config = dict(
    n_layer=13,
    d_model=768,
    n_head=12,
    n_kv_head=12,
    head_dim=64,
    d_mlp=3072,
    vocab_size=16384,
    activation='squared_relu',
    norm='rmsnorm',
    norm_place='pre',
    norm_eps=1e-05,
    positions='rope',
    rope_base=1020.0,
    rope_fraction=0.5,
    qk_norm=True,
    attn_scale=0.198,
    bias='none',
    tie_embeddings='early',
    parallel_block=False,
    extras=['some layers without attention', 'local attention windows', 'paired heads', 'gated attention', 'exclusive self-attention', 'capped logits'],
    init='uniform',
    init_std_qkv=0.0272,
    init_std_o=0.0,
    init_std_up=0.0272,
    init_std_down=0.0,
    optimizer='muon_variant',
    lr=0.0107,
    lr_mult_down=2.0,
    beta1=0.93,
    lr_head=0.00756,
    warmup_steps=55,
    schedule='wsd',
    decay_fraction=1.0,
    decay_shape='sqrt',
    final_lr_fraction=0.0,
    batch_tokens=[65536, 131072],
    seq_len=768,
    doc_mask=True,
    train_tokens=951800000,
    steps=10160,
    dataset='wikipedia_en',
)
Each number is 128 + 32 x the weight over its row's rms, rounded and kept within 0 to 255. Layers, rows and columns count from 0. The size above them is the row's rms in percent of the matrix's.

# layer 4 attention query, 768x768, rms 0.0576, rows 731-766, columns 672-767
size [ 88 111 112 117 118 120 115 116 118 115 117 115 117 118 119 125 120 120 121 113 117 120 114 118 119 120 116 120 117 117 119 115 115 123 118 119]
[[ 76 178 140 107  93 163 139 101 133 161 175  96 153 152  84 140 144 111  98 146 112 122 154 104 144 178  98 129 184 138 144 125 153 127 144  96 113 156 120 136  78 171 151 130 106  49  77 150  96 162 146 167 136  90 105 182 119 147 130 120 157 157 146 121 127  87 126  92 195 101  74 154 101  74  72 111 116 131 127 160  96  99 125 115 168 114 125 103 139 118 161 217 103 133 132 117]
 [150 128  82 142 143 134  79 152 206 105 116 125  43 121 105  88  79 247 144 179 113 123 160 143 158 143 153 112 173 126 106 157  96  86  60 128 176 112 118 159  95 119 120 141 171 140 110 138  88 154 159 103 134 117 151 120 143  92 139 113  99 126  87 109 147  90 116  62 129 104 132  75  89 181 151 105 142 124 119 134  86  45 168 134 108  54 107 122 111 111 119 204 134 161  99 127]
 [156 118 181 167 128  45  86 129  87  93 130 106 121 110 118  87  81 104  79  76 129 208 112  70  96 154  94 161 141 125 102 135 100 137  76 106 102 110 155 117  98 149 111 179  96 131 153  71 153 122 140 135 136 153 103 134 124  94 172 106 143 157 109 175  76 132 147 129 172 125 149  68 170 154 155 107 114 129 143 138 131 158 121 124 111 101 147 149  92 126  41 180 126 168 126 129]
 [151 154 125 232 133 114  88 116 139 160  78 117 156 125 124 157 103  99 158 151 157 102  95  95 123 166  99 168 198  88 133 140 103 116 164 110 116 116 163 128 104  95 107 103 101 152 178 154 120  80 103 139 184 166 153 154 140 137 137 141 101 106 142 162  92 137 188 142 105  93 151 100 134 145 145 120 136 135  99 133 129 129 200 128 131 132 149 121 118 138 108 150 121 120 146 155]
 [125 119  95 140 107  69 141 163 187 123 161  99 107 159 168 119  85 177 106 126 142 150 118 152  60 150 125 148 139 196 163 117 156 157 157 165 105 109 130 143 122 129 136 132 177 101 104  79 174 153 136 105 101 127 130 116 175 143 125 108 203 115 133  83  63 136 110 152 108 143 121 153 146 136 143 168  73  96 138 101 112 184 124 116 137 125  91 159 119  99 111 177 169 138 175 113]
 [102 117 155  99 125 168 129 103 141 136 146 118 106 160 125 113 148 212 149 150 113 112  43 145  69 160 167 120 136 140 170 129 174 173 132 119  94  76 116 140 163  73 100  77 161  84 124 220 129 139  83 113 117 151 108 137 138 117 102  74 129  97 106  38 145 152  63 115 124 150 193  78 127 115 126 122 118 110 160 129 125 116  73 120 120  93 104  96  99  95 139  99 132  64 148  93]
 [ 97 115 134 120  56 126  84 141 127 106 135  85 173 124 168 101 121  89 143 104  89 197  90  76  92 204 134  95 115 117 147 114 157 123 130  95 122 150 123 113 132 133 169 126  59 106  98 102 136 130  62  42 185  95 127 148 148  92 109 118 136 145 122 170  93 158 111 133 105 144 145 122 155 190 158 129 161 121 133 135 154 185 206 131 127  82 136 101 134  88 102 175 116 157  50 143]
 [129 211  73 140 183 108 151 135 139 156 201 169 159 160 148 140  79  91 138 164 142 113  54 165 130 157 131  97 138 114 122  62 156 104  90 105 121 164 138 150 122 193  74 178 131 104  97 184 140 170 159  81 194 108 143 174 143 159 121 150 124  79 143 170  86 146 141 155 146 163 201  89 108  56 125 139 120 197 143  85 112 127 159 132 152 112  91 179 187 150 101 135 132 179 113 197]
 [150 102  70 128 116  85 118 188  96  94 161 175 140  78 136 140 104  88 188 126 189 159  61  97  99 110  87 113 120 132 138 117  70  60  93 154 140  95 134 170 197 149 154 111 123 144  61 138 153 162 118 207 149 143 144 128 133 138 103 160 147 124  89 128 147 133 115  93 116 105 166 120 116 148 140 112  85  96 137 122 134 104 157 117 133 131 134 119 110 100 108 139 124 162 108 151]
 [108 123 182  92 101  32 166 141 146 164 134 102 152 153  78 126 178  89 180 100 147 115 142 127 128 124 139 166 169 153 150 153  96 141 179 152 147 114 174  86  77  92 161 168 137 126 118 121 113  96 207 138 147 142 175 118 134 145  94 185 178 116 131 107 172 127 103  72 102 115 122 137 128 158 171 141 121 107  95 155 119 147 138 120 202  81 176 128  94  81 104 115 117 126 156 155]
 [169 127 190 112 121 135  90 102 129 110 157 182  96 169 129 170 104 156 113 123 204  74 121 115 180 110 172 107  78 135 122 154  80  81 127 124 153 127  82 135 119 140 193  98 149 127 112 210 188 150 166 150 124 102 123 164 185 123 183 129 136 186 112 139 113  92 167 138 157 166 156 133 151 121 147  93 125  84 164 138 110  97 160 126 119  64 112 122 123 120 125  65 107 145  77 171]
 [154 174 117 127  83 118 111 150 127 176 104 130  51 118 180 126 113 138  89 127  94 125 187 164 201 116 152  92 188 114 110 140 113 144 162  49 105  92  60 135 111 152  86 138 148 148 165  79 116 130 195 132  97 119 146 110 136 135 138 135 129 125 127 106 118 130 150 135  82 176 120 163 105 136 118 148 110 107 135 176  90  88 142 128 127 132  84 147 125 150 155 111 122 140 149  83]
 [101 132 142 134  79 110 139  75  88 124 127  68 123  92 137 122 135 133 114 106 149 166 182 111 148 171 118 188 133 108 128 162 176 123 104  99 114 142  98 143 111 129 151 142 105 178 197 127 102 155 116 117 130 135  43 214 142 101  89 100 153 137 154 175 101  95 147  71 197 119 153  79 162 105 141 192  59 112  72 121 130 139 132 113 155 155 157 113 127 136 108  89 148 156 111 123]
 [114 115 159 106 108  69  82 155 195 146 127 132  89 137 118 115 140  81 109 114 124  87  69 147 127 167  73 151  58 145 151 117 129  94  65  69 115  80 140  89 135 119 151 119 136 165 136 163 182 136 136 122 171 148 132  85 138 157  99 120  99 178 147  95 176 151 155 229 170 168 180 105  87 148 195 109  64 124  71 164 130 161 108 121 156 142 116 109 131 111 134 120  29 152 162 136]
 [148  95 145 122 120 166 111 178  90 156  44 125 124 133 146 147 135  54 136 108 109 172  80 129 141 122 139  88 138 154 142  50 124 140 102 141 143 152 153  67 112 137 116  44 121 113 164 161 169  98 107  92 171 123 145 153 153 133 100  94 158 108 141 175 123 187 181 151 118 129 143 145 123  74 177 135 139 154 122 105 109 126 171 130 105 149 116  99 114 133 101 137  99 133 137  95]
 [107  78 144 174 156 134 108 123 122 143 147  94 120  97 145 117 155 115 194 171 133 180 129 131 139 130 146 125 113  91 110 166 119 108 128 109  97 161  70 169 120 157 102 147  77 112  88 153 183 166 126 109 112 132 134 102 132 154  80 110 175 175 163 117  61 106  97 140 101 173 143 101 151 143 178 138 117 158 117 164 151 150 148 123 179  96 126 101 136 162 122 131 137 114 115 127]
 [144 153 140  86  83 142 124 129 116 169 175 105 146 185 140 167 111 169 193 128 202 151 163 146 184 121 151 132 113 173 117 172  98 150 115 100 167 137 151 169 161 138 140 146 157 149 167 158  68  91 116 140 118 107 142 136 108 124 148 132 111 103 163 155 123 136 153 123 188 158 131 106 135 107 154  80 202 156 112 143  98 142  70 169  58 143 124 111 126 113  39 145 118 104 174 188]
 [131 100  95 145 185 120 103 163 131  91 175 100 148 110  92 108 106 116 155 173 123 144 144 114 156 134 124 144 148 137 152 241 129 115 144 123 147 106 122 131 114 141  98 139 116 158  93  85 129  86 157 142 124  78 195 123  83 124  90 132 136 106 196 117 162 105 162 152 109 119 123 103 146 131 109 133 119  99 196 134 136 167 157 127 128 196 161 168 125 179  89 198 166 136 172 173]
 [ 95 121 132 132  89 196 146 156 100 136 134 169 143 117 217 131  88 113 137  55 118  99 135 126 113 163 142 192  75  62 129 146 153 141 175 156 140 108 115 113 139 137 102 132 134 122 132 150 123 165 161 156 119 138  49 185  89 147  91 133 191  98  94 193  34 130 186 109 144 124 108 172 109 132  78 166  90  95 115 154 113  90 121 110 155 119 135 127 136 167 142 175 152 113 106 140]
 [127 145  81 134 129  95 166 110 125 134  62 154 139 134 127 168 109  99 144 193 144  93 129 137 100 126  95 136 151 131 171  96 189 113 139  82 118 134 107 123 139 121 184 123 135  72 198  97 121 130 102 126 199  91  68 139  94 128 131 121 150  10 123 111 179 117 108 150 133 103 163 130 122 195 106  95  51 116 124 101 117 168 148 130 134 132 166 114 164 131 139 182  93 175  97  98]
 [ 88 101 166 158  87  94 151 117 139 139 138 110 141 115 118 138 134  64 125 101 108 108 166 156 127 147 142 134 130  95 135 200 107  96 110 150 129  90  96  91 112 156 150 173  70 152 132 135 117 152  93 131 127 125 137 141 131 128 138 137 163 219 150 140  83 110 180  49  93 139 160 134 106 107 139  95 152 146 104 133 118 165 148 130  65  92 133 123 120 145 131 153 173 138 102 134]
 [123 132 112 193 118 199 103 109 159  66 141 130 201 114 108 151 101 125 118 132 124  94 149  99 145 156 105 106  91 139 143  99 153 119  95  95 125 142  71 110 123 139 128 167 120 116 123 164 123 114 125 139  82 129 107 132 115 121 136 143 200  98 173 106  79  96 114  97 151 134 164 108 106 105 105 111 211 143 171 128 157 175 193 107 120 104 177 105 157 175  97 152  87 125 139 164]
 [151  42 122 151 129 135 123  77  69 120 117 152 110 137 130 119 117 123 104  87 117  76 145 176 193  63 138 155  77 104  79 123 193 121 167 126 105 106 144 109 143 116 128 171 115 167 142 124  71 114 183 101 187 178 126 123 148  87 107 119 129 132  99  61 166 142  84 148 145 147  67  90 139 106 120 162 124  85 111 124 140  84  83 157  52 158 180 114 134  71 144 109 155 128  86  72]
 [130 131 172 130 120 123 176 119 140  81 128 148 146 142 121 171 163 125 185 188  85 145  99 136 134 138 138  93 168 122 156 169 136 140 127  96 127 127 128 174 125 118 113 133 162 148 175 140 169 139  82 138 132 107 165 161 108 112  93 134 114 130 112  90  92 131 169 131 162 124  95  70 140 129 114  82  76 159 115 145 193 119 125 147  82 143 106  77 157 171 153 192 103  57 115 129]
 [145 106 151  23 125 101 133  73 148 145 120  89 206 122 133 149 151  58 110 144 101 117 120 131 134  93 150 141  72 148 114 118 133 126 134  96 184 110 158  77 171 133  77 134 134 143 169  97  83 131  65 138 116 145 145 222 129  47 103 166 158  58 134 120 170  81 165 154 126  91 112 141 135 137 125 122 129 131 197 159 159 157 179 101 124 112 141 124  88 148  95 125  94  92 156 110]
 [ 96 128 131 110 116 106 184 120 120 131  94 124 143  75 180 135 113 129 201 112 111  46 100 165 131 102 135 113 165 100 100 116 150 103 143  91 117  95 129 184 135  63 116 103 106 156 134 108 135 129 161 142 126  97 107 138 153 155 164 128 158 165 112 131  62 136  83 125 173  74 117 132 118 150 179 126 156 117  89 136  99  89 153 131 198  53 105 101  79 142 126 171 160  70 139 163]
 [163 126  96 160 182 146 147  81 102 104 156 166 137 140 143 153 154 201 102 113 154  94  86  86 171  99 110 146 156 194 157 174 174 128 135 121 172 106 114 128  86 161  64 159 113 123 158 118 103 101 193 112  87 133 127 149 101 128 114 109 100 176  87  67 178 163  54 123 197  98  96 128 132 162 172 118  99 194 122 103 140 164 119 139  83 146 132 135 106 105 141  74  98 125  67 104]
 [125 144  79 186 142 136 191 136 107  37 115 129 126 160 142 196 122 150 160 155  96 141 124 142 126  29 117 102  69 134 101 136  13  58 135 135 148 119 132 160 119 198  98 114 130 109 189 126 128 175  85 150 118 173 140 128 117 113 133  84 117 114 156 105 140 121 127 106 181  98 161 127 101 141 100  66  75 116 147 111  76  39  72 127 128 111 196 128 142  84 121 122 113 124 111  84]
 [119 143 159  83 115 131 121 126 137 134 137 112 152 145 126  74  95 145 145 141 159 191 239 131 107 121 168 154  75 161 112 124 123 105 190 101 161 155 117  98 106 130 124  82 103 150 143 117 118  92 149 170  54 118 107 129 119 103 125 163 129 109 150 126 207 176 158  96 110 101 115 131 121 124 110 138 151 215 167 151 155 106 113  88 179  87 150 122 122 141 101 127 135 114  82  78]
 [149 160 116 104 125 148 150 118 196  90 108 111 131 101 174  84 128 157 131 124 172 134 103 146  88 118 111 114 156 145 121  65 132 161 129 105  73 112  90 128 108 165 211 115 152 103  29 166 150 102  98 171 119  98  84 151 129 126 103  35  69 193 163 154 185 115 134 166 124  62  99 117 135 128 193 143  82 157 118 128 158  92 137 106 104  92 115  94  98 110 139 179 121 116 144 171]
 [107  81  92 138 105 149 154 103  87 140 136  89 149 131 145 137 163 155 112 114 123 107  86 122 167 155  52 117 110 145 142 160 170 135 146  69 135 118 144 144 171 112 166 130 104 104 170 181 135 156 196 140 135 154 108  98 119 156 119 149 143 130 101 144 131 172 175 146 132 132 137 146 146 149 161 105 148 113  83 103 126  91  96 135 105 110 191 138 113 105  77 113  71 162 106  99]
 [120 132 106 137 169 111 107 139  94  85 138 171  71 148 159 133 128  90 135 149 106 146  48 112 147 171 129 177 162 161 150 140 134 146 118 137 151  74 124 168 110 159  84 135 172 109 189 157 136 136 127 101 109  95 172 152 118 106 144 171 104  89 132 123 190 120  95  80 156  78 177 117 137 155 151 160 196 121 168 104 122 190 102 106 110  69 128 111 120 128 173  83  71 139  86  89]
 [167 133 118 122 113 109 181 187 132 169 136 146 132 147 134 138 160 121 174 168 156  97 143 103 152 128 150  89 118 117 115 124 184 115 154 169 157 117  90 142 128 111 118 129 127 152  65 148 186 169 139 109 146 152  83 174 136 117 214  78 106 199 134 134 113 136  96 158 178 150 107 144  88  86  66 186 151 105 126 117 160  97 115  89 184 121 156 147 139 135 196 121 158 166 131 111]
 [119 142 150 183 138 102 179  92 147 134 150 131  65 150 136  94  78 153 157 132 135 185  92 132 156 222  92 152  62  72 128 134 162 142 213 110  90 109 147 172 111 149  81 131 173 131 154  92 127 134  75 152  83 103  93  77  98 137  91 214  95 121 113 216 100 128  98 171 113 110  95 120 119 175 120 197 113 122  79 132 122 149 162 146  89 128 150 110 114 174 115  85 101  86 154  84]
 [127 128 135 123 169 173 100 137 123 105 173  70 111  98 124  94 118 122 113 171  81  82 139  99 138 146 189 112  75  88 122 125 117 144 110 186 134 129 105 138 102  77 140 107 148 112 149  87 116 116 153 113 101 115  74 173 138 124 103 172 137 152 114 144  89  94  96 157 132 201 147 145  96 113 142 158 187 128  93 151 139 107 174 176 121 125 123 156 102 106  92 148 115 177 123 122]
 [151 116 142  96 110 177 129 200 149 167 154  79 135  83 168  92 153 172 161 137 103 187 101  89 142 161 172 154 173 147 116 130 135 103 110 141 115 161 157 105 113 161 145 111  57 123 142 113 145 148 133 134 172  80 109 140 117 124 165 176 114 185 131 132  75  87 200 148 133 179 146  94 160 158 127  97 125 108 118 109 166 164 154 170  95 161 110 164 121 124 176  92 130 198  56 162]]
# layer 4 attention key, 768x768, rms 0.0587, rows 731-766, columns 672-767
size [ 94 113 115 125 126 120 120 122 121 121 123 121 122 124 126 129 128 126 126 121 123 124 123 126 125 125 121 124 127 124 120 119 123 129 122 122]
[[118 184  98 142 125 179 111  84 100 150 168  88 158 140  53 150 111 163 103 165  79 128 108  97 139 153  67 130 145 147 139 189 149 112 110 126 129 156 102 118 110 128 160 164 138  24  77  99 102 130 155 186 154  59 136 118 107 138 119 163 169 126 122 179 112 124 167 114 144 120  48 114 122 108  85 143 109 138 109 155 164  96  47 104 151 130 141  76 130 128  99 160 123 147  87 107]
 [154 116  91 113 151  93 148 116 144 129  81 121  84 121 119 148  75 167 147 117 176  96 129 158 119 120 152 140 213 166 122 131  78 116 152 100 105 128 122 161 100 145 144 161 142 139 139 132 152 156 115  85 157 121 188 112 154 133 121  78  90 121  94 115 118 105 132  51  75 119 150 129 128 126 131 129 167  96 125  62  99  61 184 135 128  81  84 135  88  90 142 138 143 124  76 118]
 [138 130 162 136 126  79 109 119 138 109 165 153 137  83 124  77  77 143  72 133  88 198 139 129  65 136 122 149 142 122 107 101  97  88  56 111 101 122 126 134 101 134 121 149 134 105 153 113 100 114 127 127 121 128 110 195  94 117 147 118 115 175 132 174  92  88 118 199 137 187 178  77 140 156 146 109 146 110 166 100 133 119 160 106  97 112 148 165  84 138  60 164 146 162 120 173]
 [133 109 115 200 150 110  89 140  58 156 111 122 156 117 123 144 136 122 139 141 162 152 136 115  59 190 143 141 148 118 139 128  95 112 179 141 108  92 167 134  60 103 119 110 124 166 177 162  89 100 159 148 163 109 130 132 184 148 140 152 123 145 146 105  92 109 151 130  65 140 144 141 145  99 158 153 165 133  71 139  81 103 175 146  58 126 162 145 130 160 147 200 168 139 159 115]
 [124  83 125 113 125 101 199 129 224 143 120  98 104 172 105 161  57 118 125 146 103 143 194 132 117 175 104 116 110 160 157 171 134 188 143  83 105 104 139 111 128 155 151  92 166  99  42 107  99 123 107 131 119 114 139 149 167 132  40 114 165 146 132 127 104 118  85  91 122 109  93 123 122 196 163 139  70  97 150 110 120 145 113  75  60  75 114 195 117 147  86 108 181  90 150 177]
 [139  91 122  98 115 157 134  78 131 106 126 133 164 157 136 142 128 221 161 173 128 165  60 155  94 116 151 104 100 154 124 152 161 134 165  63 131  67 162 147 176  16 137 109 138 111  86 194 121 169 130 120 119 129 165 158 102 104 116 110 112 136  79 103 163 157  96  96 138 148 175 120 129 106 171 123 113 102 139 165  96 154 123 132 101 101 104  82 147 138 127 108 119 119 130  79]
 [ 63 109  96 118  66  73  73 127 139 129 135 106 127 168 168  65 131  46 114 129  84 123 142 104  95 138 141 110 139 116 125 136  97 129  98 155 190 136 145 124 128 206 115 109  59 134 158  95  97 133 118  67 147 125 139 156 167 100 117 118 133 128 162 133  80 143 106 137 128 165 150 165 129 156 146 105 155 125 149 130 130 188 145  77 134  82 100 165  84 107 135 153 158 162  64 171]
 [152 156 129 130 176 121 168 135 140  99 171 171 137 184 154 144  62 147 177 144 124  76  81 163 133  70 140 122 146 131  88  37 188 117  96 125 158 189 140 140 124 164 128 152  96 112 119 197 125 168 173  64 202 139 102 117 158 128 120 152  35 101 128  89 106 170  80 122 118 131 189 127 119 128  55 121 103 145 154  46 114 161 169 135 180 121  69 173 203 135 103 182 128 116 123 124]
 [163 124 162 114 166 131 128 178 113 120 148 174  99  43 158 159 131 118 144 145 176 172  86 114 152 132  88  75 124 132 147  87  82  62  71 172 151 147 162 144 149 123 180 123 139 139  49 152 131 121  48 204 119 143 139 111 229 105 151 170 123 142 124 199 148 119  95  68 143  94 149 102 140  91 151  97 146  98 148 115 155  86 138 119 100 142 142 102 123 147  72  80 136 128 143 193]
 [106 187 153  84 160 138 206 183 131 171 136 131 120 161 136 104 132 109 157 141  86 136 133 118 163 152 121 164 182 160 111 122  43 115 187 132 131  78 136  95  82 117 174 170 169 149 116 124  93 129 195 121 148 134 160 130 169 111 116 158 184  73 139 137  93 106 106  77  66 115 113 107 104 148 136 145 119  92 114 154  92 140 132 147 130  94 161 144 108 132 131 123  91 122  95 160]
 [177 103 172  98 142 128  80 102 179 149 126 109 116 139  88 125 134 141  97 181 179 123 138  79 152 122 143 153  83 112 138 163  76 127  94 105  89 157 137 153 112  98 159 103 153 129  92 190 129 167 114 134 141 137 128 168 163 146 171 134 106 185 105 124 113 115 175 125 171 140 153 140 183 161 139  92 108 121 159 183 123  64 201 102 136  94 191 114 119 124 126  53  99  97  87 140]
 [153 130 185 124 120 122 151 167 111 156  99  99  45 153 188 150 104 119 133 138 101  98 143 195 128 108 201 136 132 120 110 106 123 106  99  88  73  61 150 159 112 169  74 131 173 127 208 126 120 167 170 131 123 136 182 130 155 109  80 209 165 113 152 109 112 159 166 105  68 169 138 168 105 125 119 152  96  94 132 155 125 141 171 113 147 106 114 167 130 134 126 109 107 122 172 104]
 [127 100 145 132  79 115 126  98  88 143  85  87 147 119 146 139 114  86 163 112 165 186 207 149 149 153 116 159 123 129 164 133 137 129 119 133 107  90 107 152  82  93 105 140  92 178 149 161  99 173 115 104 113 131  89 181 192 135 113  68 175 102 130 173 150 116 145 146 103 176 130 120 137 106 184 155 139 137  86 119 143 178 137 136 137  69 161 107 139 136 146  99 150 163 124 149]
 [137 113 114 130 158 111 119 128 178 133  99 122 102 143 109 177 132  29 102 143  58 145  91 141 135 124 103 102 108 154 167 150 159  97  61  86 116 129 137 129 103 162 136 169 179 166 109 157 179 182 116 142 152 132 126  73 113 156  75 134 126 167 153 138 179 139  82 168 167 129 126 129 109 152 167 106  87 102  59 162 132 106 118 162 104 101 152 146 147  99 138 155  86 128 194 128]
 [178 116 142 100 125 156 155 198  66 165  52  98 119 107 151 138 124  67 126 133  90 106 130 125 176 140 120 158 162 167 163  96 177 171  75 106 105 194 123  80  88 138 118 100 160 133 152 109 139 100  90 118 197 164 120 124 182 138 113 106  89 202 179 175 131 141 159 200 153 119 175 114 140 141 147 122 101 161 162 152 116 136 159  93  75 102 127 100 100 155  95  99 102 183 149 131]
 [137 121  68 160 146 160 115 158 112 170 115 110  95 120 164 156 190 159 196 171 131 144 110 126 137 122 131 138 146  98  99 135 160  88 137 110 105 157 126 117 133  80 132 197  88  91 128 198 137 159 107 157  90 130 116 129  87 120 148 132 151 108 158 131  75 108  65 147 171 166 146 144 136 102 190 137 161  66 107 127 146 109 130 120 197 120 154 137 129 175 100 149 136 212  90 109]
 [178 132 158 158  99 106 165 170 137 152 185 174 144 166 133 210 143 146 198 162 158 106 118 181 171 148  99 104 113 132 143 127 119 136 113 131 162 169 117 124 189 169  99 130 111 137 185 169  41 120 129  91 108 123 112  91 123 132 177 128 125  90 177 122 178 124 209 119 163 128  90 122 106 146  90 164 215 184 126 120 133 109  91 152  87 137  83  62 187 113  34 176 124 172 160 163]
 [142 130 148 136 183 134 107  88 228 124 129 131 153 155 111 153 188  95 150 131 127 164 137 148 150 188 177 140 159 174 132 181  98 132 154  93 105 107  80  69 124  80 109 141 138 175 125  74 164 112  97 138 140  72 188 100 121 140  89 156 131  86 145 178 138  78 139 134 149 108 142 142  94 146 156 104 160 129 102 111  90 142 168 135  71 195 107 145 135 171  85 148 181  94 150 169]
 [148 124 161 130 141 146 148  88  76 116  99 152 161 148 169 155 126  99 144  84 185 137 134 112 110 119 139 164 121 151 167 116 112 146 162 147 139 102 121 130  99 143 115 116 115  58 128 137 153 190 120 202  90 109 124 158 129 121 157 146 203 174 108 113  65 119 161 111 119 126  70 142 108 203  85 155  83 103 114 150 148  69  95 118 128  42  83  91 146 160 124 131 163 182 113 134]
 [145 126  37 132  92 112 114 133 203 152  72  90  78 112 124 142 105  96 142 128 156  87 114 132  83 111  99 116 142 101 159 153 148 109 154  97 101  82  76 202  98 134 150  82 183 103 147 172 137  83 134 127 192  77  80  72 145 142 117 136 144  92 138 108 165 154 122 140 141  67 173 101 113 165  87 107 154 121  76 138 112 123 142 125 105 197 130 121 149 149 176 200 100 106  97 117]
 [125 115 151 123 139 128 163 155 145 144 130 102 138 130 123 139 145 144 117 158 161  99 156 194  98 152 150 124 159 118 117  99 139 117 109 144 148  75  51  99 128 201 131 165  64 156 146 189  69 169  94  88 171 140 136 149 132  99 167 155 166 188 133 157  66  66 194  59 134 142 160 146 132  88 137 113 181 141  92 136 124 176 135 124 151 140 141 168 160 124 157 119 146 177  95 181]
 [111 110 113 171 140 217 114  89 164 117 150 157 117 136 129 125 143 112 128  79 163 141 159 123 146 163 131 114  97 143 132 128 133 130  92 172 114 225 106  70 152 139  81 185 104 112 182 138 145 117 125 100 128 147 169 181 128 136 107 152 118 131 131  99  98 108  93 143 154 159 165 153 158 111 104  90 122 127 105 117 137 210 136 111 122 134 164 142 130  90 121 154 113 131 161 137]
 [150 126 117 136 111 118 113  64 112 163 133 168 102 166 119 118 111 131 169 108  92 133 106 108 160  89 142 149 127 100 114 105 191 106 113 114 174 130 129 137 206 106 138 121  74 141 145 168 146 131 181 112 153 217 120 114 106 104 101 118  92 122  88 112 119 153 149 121 146  97  63 102 100 110 113 154 128 160 110 135 118 102  95 183  56 194 174  69 154  65 193 133 118  98  92  67]
 [141 163 175 136 108 132 128 120 153  62 124 134  96 128 165 125 132 109 122 158  84 164 127 190 116 186 152  80 199 122  83 135 154 108 150  76 133 100 185 145 130 100 120 127 109 145 187 179  89 138  92  89 134 118 170 146 118 130 140  99 133 132 111  91 127 131 151 108 147 179 147  87 148  87 138 112 121 183  93 171 157 139 121 130  90 132 127  87 129 168 102 174 117 117 111 128]
 [112 145 114  73  91 106 124  85 155 125 158 112 147 122 159 131 141  87 144 143 158 148 129 151 196 123 156  79 103 141  97 134 130 122 172 107 188  95 183  86 155 142  90 151  93 155 174  90 129 131 111 122 127 146 185 196  95  16 134 158 144 113 141  92 141 128 163 125 134 132 136 130 158 136 120 135  95 110 153 190 163 108 143 103  99 101 147 179  90 126 137 105 116 107 179 125]
 [ 79 156 145  70 126  97 208 113 127 164  88 145 120  83 173 118  90 184 186 112 144  72 123 138 105 125 134  90 176 137 141 140 136 142 115 135  92 119 147 160 140  76 137  90 120 109 130  84 139 145 140 131  93  97 143 209 105 151 157 170 183 131 127 145 122 134 165 172 125  84 109 108 125 129 115 146 146  65 142 141 112  91 112 148 128  27 125 103  83 137 123 130 104 138 154 111]
 [125 141  96 142 194  70 114 136 138 114 109 137 187 123 137 154 193 162 129  67 200 154 122 136 152  94 153 114 143 157 138 154  87  94  80 122 150  94 134  87 125 115  99 152 165 109 155 120  59 132 176 122 134  91 131 173  96 157 131 158 129 163  96  96 144  89 111 136 156 120  45 157 141 184 163 140  86 162  75 108 150 188 146 122  89 142 110 103 122  96 137  75 140 128  90  99]
 [184 149 152 121 121 150 194 183 131  60 120 142 106 210 155 213  99 143 118 110 114 127  84 142 160  44 148 114  82 131 113 155  76  92 162 129 145 128 133 156 130 174 128 130 127  78 160 126 149 127 110 107  97 161 137 195 163 139 150 160 120 109 151 124 129 155 191 134 126 105 153 130 126 139 161  94 127 175 120  89  78 114  85 137 140 106 219 140 156 106 107 176 141 163 175 122]
 [158 147 154  99  74 117 161  89 167 126  97 114 147 154 134  92  83 123 145 134 140 134 160 121 182 123 133 141  99 118 141 101 183 103 176 172 156 140 107 132 171 137 126  74 170 126  99 121 164  42 110 154 127  69 123 115 129 113  91 157 168 116 127 114 135 153 141  57 109  92 141 122 103  54 129 145 154 165 142 141 131 147 129 128 142 125 190 134 175 196 115  93 101 116  89 113]
 [164 121 111 143 128 160 142 112 114 127 149 174 132 139 159  92 109 166 100 130 153 123 172 118  70 192 140 146 132 128 145 103 122 140 103  56  65 154 142 147 106 180 139 122 148  80 132 119 118  81 146 139 126 156  92 129 162 107 105  89 103 163 111 150 179  99 160 116 161  60 113 156 173 131 172 101 101 133 124 139 193  80 163  78 136 130 112 125  84 107 184 146 129 112 136 177]
 [107 109 108 117 120 178  81  63 122 146 108 121 178 166  91 108 128 148  67 162 131 122 114  87 175 149  78 138 192 105 116 131 174 126 149  88 179 102 148 123 141  57 160 168  72 118 109 125 179 164 200 118 104 129 115 113 113 193 167 142 159 122 117 183  99 132 145 116  67 129 136 143 143 165 133 122  99 172  64 117 110 124 131 131 104 124 125 128 143 156 116 163 124 153 130 109]
 [119 109 118 163 164 144  96 105 128 106 155 163 155 139 140 175 117  88  73 177 144 164  65 155 124 125 152 135 127 180 122 162  55 123 134 130 177  21 129 176 126 146 103 136 195 207 112 162 117 117 146 100 127 101 111 155  87  67 152 179 115 137 149 118 107 131  97  79 100 130 145 147 112 175 117 133 144 124 177 102 107 172  98 149 167 105 149 100  73 140 179  76 111 179  95 149]
 [112 113 142 125 113 114 114 182 130 192  80 138 194 162 132 108  98 165 169 152 157 125 187 111 117 129 174 123 107 118 117 136 169 121 147 143 117 127 104 130 133 130 110  94 157 135  99 161  82 189 148  92 157 169 101 161 170 123 164  49 107 142 135 123 171 138  99 104 196 108  81 147 143  99 148 145 182  84 133  99 132  95 144 104 112 137 149 118  77 122 156 136 149 118 124 121]
 [162 114 155 197 142 115 141  77 131 170 183 136  78  87 119 143 104 101 155 160 182 150 142 103 156 213 135 161  76  87 122 134 147 169 135  95 133  93 150 167  57 151 105 129 137 106 104 124 101 116  58 118 100 122 146 148 100 121 159 144 149  73 100 164  99 135  70 190 140 111  88  89 159 133  95 138  79 101 110 186 155 155 161 144 124 115 200 122 177 116 144 151 143 167 138 128]
 [142 127 127  89  97 169 146 179  93 152 139 106 113 120 109 174 164 136 196 181  90 135 153 137 111 127 176 108  33 100 109  68 135 140  73 168 151 146 127 135 108 109 131  91 117 107 123 101 116 134 170 176  87 132 132 119 160 160 137 151 157 124 107  97 135 151  66 105  62 164 154 110 116 110 132 158 117 113  94 150 155 136 145 174  99 211 109 169  90  90 100  84 115 142 111  90]
 [117 174 130 143 158 105 156 183 124 114  98 100 154  67 125  84 201 126 133  97  91 182  84 128 142 122 161 141 118 129 138 105 113 130 122 175 160 159 183  60 105 184 133 156 107 121 150 138 151 111 104 142  98 100 120  84 141 118 131 162 123 195 152 107  77 136 179  92 159 127 184 117 134 135 187  96 142 142 100 113 142 146 131 158 157 113 156 136 134 147 183 108 131 142  93 172]]